Part of a small language model's weights: 10 layers, width 160.
Each number is 128 + 24 x the weight over its row's rms, rounded and kept within 0 to 255. Layers, rows and columns count from 0. Numbers have three digits each. The size before them is the row's rms in percent of the matrix's.

# layer 2 MLP up, 448x160, rms 0.21, rows 346-426, columns 0-79
104:146172116138114123117106157102116103147094141153131110151087123100102123159140143140142146151137126144117111136179132112139113178114099109119105163083149139127095124110183134076117107119158106160101093091130113143181083101147119111130134113
094:118138163124100120092147111090147175127114100138126143080126094112117133125113114118122145126096146080153175107134103072117124124085107124127096153149136090183171127105166120175120142121127160129147142137141157130140143098154133146138146125
099:125102127147150085122087149131111136123136104131161090146140160138112174143119130140124132096118100159130107138121117142108143084112164152099152128092113074121145097156150139170180093166162155105130101161114146145075176142144137114121127141
095:106136120148134126140145129125123147126092132117163135157192128111136097122108126113098107139148110141114143094075117102136149157107111099152129162065078118139159119127126112104188144125135111169137122059114135109151153112157122115171082157
103:101134104142137135092128107102132154146110123109079132131094123138133175154135130115177112164140179129121145103142138085147179130113109085163079145126154082123106111140118137115127130124093121141142117144140138189141102134145122121129133121
100:148105137105129141137119169123099091187126154112110137163127137180140109158102110115155171116136143129135154130113141152153145129162139150118133150125103106122097150104165146118162145091111143124130130159135140175103151146119116099126116120
096:154108135120096100131094159107108134142142141166118108147136133101163082108116110130095101151155108105138097155148135124152111131149136101106084150109129115132104134115117098117123118185105139138135063175162140074141104129077169161142114111
102:102116159122143140113147148081171142141150151133118112136179167091133126144151103137064132099128139117122109127125087127132146113131154126107082112146128130146138161153104133146140139098106110158148128166099093127101110130105134160094138105
093:098140158150108164145166125116126136105155083115097131162137114169130105144114096102102149105163146113103181144126086132114111110124148164113127131134161163134142146107119117094121060132080137125066145137178089144130136110139131123173097166
092:076115088102128167147112143120162155120113102112128081106136103153119152184132107127107139147115177121150189122137133111142122122122139118117158097132159149128130119097120140115143118171160139113124135147138112137134136100088162126087157130
102:138148146142121108071153111182111158102111134145113142135107107171113104156104126156095143129088115119097117140152145140166132155140130145125158129123121115117115141133127108164157135136118155133165150121138113107139090150131090107119132162
098:163108115149118107140128137130102115077161143123119089135083161183124099133116141121103113125173126161128138103099111135114150140136117143104111149167104177128111129118143107156163105108122118105166074119060112121138139121119166155143113151
096:135117082153132125094109123138089143118147071086126123107123119121106109103132149101154082124131101138168116136114127166153118087136105173120142138145118123104139117124135128085129118163142142151141135113111127135092114151132105146093127150
100:111139157119135131130094149127102150155112129132092102145156135155139114098133132136118166129133132100116169155106154107108151130106130122124123144120173113127092106110158161136127156125123147141147116094120118102117110187152153162138116146
115:130096082134110076119112132184117147096158122109141174106120176121132113089103107104139133130132104112131094111157133120177141120134089111130120131107141187124139133155140147120144082119128122106122113097110140117161128150121152125103144126
102:156124066144121143118155133110091107104113121168092149124139167117102097130113124125117138156088142140177104120119133107102105139118113131147097183146165084092145125122144143101080125118129084151151093129133121112117133121157093158127158059
098:150078087095119140122105134115137086095153102146103128137113145096110117136109127153156177142178155142146160130112157106144124117156148109122098130119131112097117131128129143134129097137170140164093106146147134143110135099118143149090160130
101:089142095136164140157148117095079112143080130168118129148116124129102145072134100111163126167157132131134172141157116105142100125110148112130153171128113167139143110127177110126150101132116098153149140108107134121087130110154121104135132157
090:145100134126099119159133165135079153122099123157088112179122110139099137108132136068135130101105111155121106125122139155142131088160144118137166158098125173148133110112181145136114100168114110142143122166099146131131111125093102159108111162
102:126185208093114131150097163116134136114137117119130101082141153122122151118171139144142165126132145123116090112150106121118132106116153089114110083080110135126147115154129114089120136159106094099092162169136141096146055114100108142091143081
101:132107110132104131108109153093073107126144138098124087145104115181111093165146152083134136139152108136168135122160106138110149149130087112142139153175115110111140150123173146076147093113071148156135112132067099109156150143109105115198129117
095:115098147143109166143077126157106158114130131116171165084119105132150146089133141127158109136132135141133130133125135117104134134149108143151176163142095147141098133136161135144115064105122160130115143135181105137172184140098171148106128104
099:094109131119151110170159135142146165113149125111131161123158156134145148144115139105155130111135149116113162123048168143137138139140087147151138142133133120131151130141119153165100098081132117143143103114128132150123155123124098165174146129
105:116056100146091165099128137160125148161141126140117132120102125141113091076124098158098135121132192131148181121131117114113127134135130181120147123124121144154136160159138125130148111133121118111124161107134136157111182159154083202148152136
098:094161179135160125142139119125105147100148131142196103151158126130157133100159140138181101127129088123161125104139094155130143120139083127126093123118100143147117151139076144120147157107130094095102116127139090135143161126098133160118099109
099:151132133121098148147159187116140150130131101158100152126162136157105109172171120145111137136106077146102108109138134138139088124129139131121111139143128092095131090107086129137132127130122122103145141124106139157140102101124117146125164156
094:136138138123106117133174126112173173134117115145117146159131147165140161111128134148099151147111149115085108155138120130137123130137121130119098128118166149137119159120107135149146116107093175100141164104142145147108147102128165125113128089
103:113181109146143102130177151095117109096105111096111170166139110143178138061141103154110152177156140150134108119108149140140122142125183166109102128183135086156153083122092117098135144129137113101144125149120137149101142128085129144105127122
115:101128097159154107115151112165137116147123149100075100116112120164119088140096116121142109121105129143162109143112121162108102146107100079118106126147106134072160122149125126170115139188132142121117117143103093124106061125107128156122131127
094:129144159135130123079142130077148119167114146181116103155114150063132127129167124128145140115104121135143144116141151105170080153126137074108108128205132131117125090145161151133110144140149136103116115170124103102134143172186126114157141108
095:165114101139162136091121103181113128135138152095132122107128117115155107112148158148122125116148119149124110150130138085151127138104090111124121137140165064143102124099126136168119137123096167156137136161128150099170115115108120131134124153
101:107107152094086138186115134088150160129138162144119184104091088134145175116080123092170139123105116107116140127107124150140137100111158095178130122140102128159117148142159099134171108124144123120114098106164166116134113087111107161118111128
099:103169099128142169096143153113084168118092109064122130124134109118105105097099161137152147125113100107089135080119118164125129097122134092112131075148114110105136135117126147110088139134120086121128158127103138091095107156159112089089140136
093:086117135101107147109160156114124106134124139139152172137139134147152171118086108100130121133176116136084169118122133134070134130080074106131101161091151108103165088124139157139076097138110134143132138099101084131142138090144129104164104113
097:179113126148119131111132157108144144164140138138116072110144115139123141100150116105108169136162122116165112168107103160096137121120155113103146175112135134090168129125105135153159115081144157181138123135132099128116158121133151135114131124
097:136144118132148096125157155116158160162142126161113126131119148133102128127092112124129146156109115117177148128072115165114127113118131158146117114119131125098123175179133116118080120101166176128107096129099146105112093133126129146138124120
108:125131091104134141131131114100150120095167120110109140094165115143127081137145142123081107177148106118124092141125132166141137123130103116094143126168134090110109114096164154126153127140129168128130196127137128133096103121127111184111163139
097:129115127118109103123133126105092115161154121096138104143146104119099136154152124174076137117118144168140173134105108151091137124114101138141131154156090058109128102129132131162121129117107137096145165141098140126083126153077135109109146135
091:138083132119162125112137092134171117131143100143113103133134139173103159152132143102121123174125135086131105103138131146176109133124180110123119122148126120133156102179101089126133117156134161157116137143117127180133152132140123115137154158
097:069137108116086132122086106126127078131069101119129139128134124118138132125147135171160128136152139174110160147108120149110135157112142138116133141156127100091149082142137111151150140139125153147129143127127114106124123095155146143120087140
102:119145107131088121125090154120115096125137145113138128101168159118153128151157106148187149162132111154097123161120134134122120112129138153111115112170131165145152115097151084133133154154148129178085108183141073165059099117161105150098109149
094:132087129093152104121137128114153143145104129146150072117128137104164129159143149112147115127185114176158130108161118140119112143138160141119170132114131139159144141139097132139131137117068133131148127131157111104138143124162098148133153156
109:098119113135117156088136128146143098116099147132140143161108161144111102111130123141126087104099113118098145151167090125166137149114085110105140124157118130130115125123123125111114153103138156105081162098088101101134123149123105135161159135
101:112164158149150173159161136107124167112117126120099115126138105101124149119105059126115164170083134134120120131116178141098146148146160154171150170185137092120115156124148129120109121120166139132168153101144140123172143060131094096118118160
099:128094132111109126122111148120151134113121105116131145105121160116093119139110162131132106136150144128094168125123107162168125123144158147159072155153104094083124093100119074135097092142082121113101077111135126122125151110096142126112116109
095:149111130158144149111125129105111122134113124188142082114153139120136095166097147096099103149135137077118143138163112137092102162149134120089124128090125136113144154107146113147119158164110122124139109150133145161129089184140128113101159117
103:160065112097092135143120128180111160128100073120096111096155083156100182101130110128155123123167141173171132132151096126098144096123136106121152099135122137125108126120131148142102122098133138176100119117128122079088134153124162147067140116
105:168164113164108083132143110113109133082175143142141138141123174161151120117104180136116109136104084130146127137117089098141102138143101122142136122138162093125136122112158095115088131099065117177114092112116156125154140112087067104100146144
100:134129184135131129104123111117132119112130106122100160112123118116168160132117169122116151133150106118161110151169156148098161109110142110137079098106129146116085133143123123150095095132082159133130124149094149166125163094155132132115132175
098:117170139130113138120154107114076100103102114128166087137132118134153114110131101140123125111144172173116152139156110123136157155175145165093112157125169084141137100134124096123134113092128122157133107100139134167088126137103120152115140161
098:120117142121116151137104140134128175109107156160076146115095125142164079064136150106139108121150118091167151117107169115135123138114154104148161182148136139155134144122119125116119122132152113148117138072130119140151122144115131149116140144
102:125148133144159129122119113116118113139127156082120135102081084162113103092153090122152115102125153084129131176146146139092131148151142097149117171131159159162121159157139137130139109133144120131112132145173121096107130175152102112137109131
104:130163156141153157110081118090138113125146129133152119126161057124115144141122155123112153149077146143123132134131143143123170175114145153130136170127126123105111102109130127101138121123166165110101124132152163153099108115156170163145104107
100:149116104110134141083121147151114110129114110147137136112154173126128118123118114140140127076137157140135113148112183168111139131126124100124107145084104108128116110178135143137094083183133113149123112117114129097100128114114136126106151128
100:115083139154149147097131154140129126101122135118145140113123128119143131091104115112086129162153129126104116146144106089141095143115141123156126108145118148108108125154137138113122089168129077103109146114113096121151149177144089165143104112
101:139142134105131159104138103133140114162138099135180076084110117123102080137118084134175132123127150095136094138111140120122166131112129131091121160123123121164150140138152129162156112107097154105123073148096144113137153112132105092094106124
102:130133122106167153166157093123116152126120102141164101103106124113135121131114121117101135109119158130144144145126165112173133148122107161077111091090151162188122121094102103125138185121114111183096125156109145118099114092094126139152174112
097:131173094139111162107123165163125124106078125126104141124166151102074117117122125170113142149141158159110115138162153122131129120162163146131140148115147124124120076145159142137105096124146115160133113147153106162076102150153092106145127149
103:119134149126115108107118114107122143146124119117162150118130116120123123148130104091144131084168130122147200142151160101122085111158126156094112111131160119130130171130126111105091090113173129114099095153125098145097155107150150141171128130
100:140132119118108115213122145149189139119131123140133092136094147092116130115107131135114159168121127118098091139107108107172151170112126126097102128110116129179151130133112144150121142154106154116119111098129125097104146107107097113136148151
096:131156162100107090084074145123103073149145142116162110147157139088103108087110102139163124171123149149147124151152142148141136192111153158125103139124089163128131147148111124144135116158139148082146118162136127111170082079135117138144143141
104:128094101166135104114149094129163133118118119187152123130095116149111115129150105144127121131167138157125147106082127140129142124104109097081128115183141137147117142120176142145126160133094172114135156120144148126150150139108171119141147138
103:062125108122117123112105166127148168155106136104150154114100089146150150113110129161129112111106158117109093190147136130134129147120112122120157108125128102096150185122152142144106112102094143138091125118140161179118138161110101116107117123
110:110138156092178121125150126116095093145113134085127136117107131104124122166120105161121119095130144084134139093169118144120151165137071132135156113116087123130160129122091136112104124084151128126156125159164079125114100170119135092159148119
090:120141144132128134161138146113157158120084119141169109073112121116097121143141168163113113119124130147125109095165115093160152136181128158149162096120112138110104151120101114165122155124186116157102121149147111154158159147102130173186093096
098:159120109129135152132175124143120115126094114094136112115162140084110130125173126111147155135145136138152126088133084122084141140116152176130176119151112126163144135101122130131059157113137131127113132101128121136142115139135117112179130124
100:136118091137105170121137100092155142118134075120150100143098128093083157112102107140144155136118129167155163138149128152061124123119174153152169109145149114114111117132073130135072146107117133142115142150165125131129142158146148093160113091
110:166113142124092144107128143151165108143105074101116118119086156154056091111176139142160138110120143145134147135151140123134113141127137117092166148151104126120146123117085152129156146121136157117143141119118142167119133155141172151108122094
099:167110117146114132102128113116128160121066140146129120113108141196086179156159121126130122124113100161167157141164132136128162106131156111144113140127144182144106133158137183137115127148175118145159124112134097131076149123103116151129118169
098:104109111147111149133108144141118105079142159109160130125188150101118138149160155159113095132128168132114108127132153164101132160136155121101151144091108128074155115129165136091163120077179089116137129138113098098139120137171142158152116147
102:141131085154108141126129116114128135113127094108135106132096164165184140146105117157122124104147149110082141116125130092127179091102109084124118172121152149152141097104156143123103109130133095189144143106137163105110139108119107157122125149
120:108118155100127166094115118152114183162149157135104123131132109106132130076152069108093127135128118117130114084120113130075159132115099129148160170129153139117127105136104107152144101128138119134116130133113106126093174120138120136144115157
101:167102124167150097151128118132120133142116127133158101145162118094110095151152177135072117091123115097164149143102158111103136131148102126123094140124101108124128138152153164194113124122158135130121143122146164111138130107116134153137152141
097:109132143093188156157154129122106138166138143138127099114119110075146134101123120136091153116101158157140091147079146138136088136130126047133135128143167137126111104174121106126110191132108145153140151124152150157129133140093144113067115139
100:100087143114112136091090123104117126180151110118108127096146124101077167116145126124117102150112169104103106108125125089114119137127074147111121110137135117145127121108117132152130117133160159187142136164119091138119108131154132115100146164
107:128155159124165143095129122097147111143102165128155145093111158128105146099147125100102114138138138124124114079110136129174131175090103140110128086124113145114156152098107130126144129120105143158144137173152111124142160151107103100111130141
094:141128160153115102105158124132147181160136132109130125156081161163132149134131107134139163140106123107088165119075104142141121091115126132110123115112108139098162123141103102115132110143139114087184168125163124161122164092099131155142125109
097:129109138065110124130129074189152123128135113104096137138084126167081146161125132108143168108138106155108131115136138120114159105095152108121133111167140159160104115101144141086112123121140117119100115125144154084146143150130112114170104114
111:112189155135129176162103133090150131109104092129148157195100145127105142150125127116114151130138134085161166152117143107128130152126132112165119144085147122116126123157148146139146110121117158084109116137143117118160097129137113155134159155
102:132126163130125101126082119118144143088064103151101096108112114121166095100129135125117131148141139109071086114109116121156114151161110140107133106118150121129154143106150163087130139123146102163126120160131153137119124153143109145126131166
097:157110126142095153143096118174127131126114160138101124140128104113099120077114112079136102127150131106150123119166124129185117112115137183170121111132123192153166122121092113153118106149167156126105062120151126101135109092109114141145119169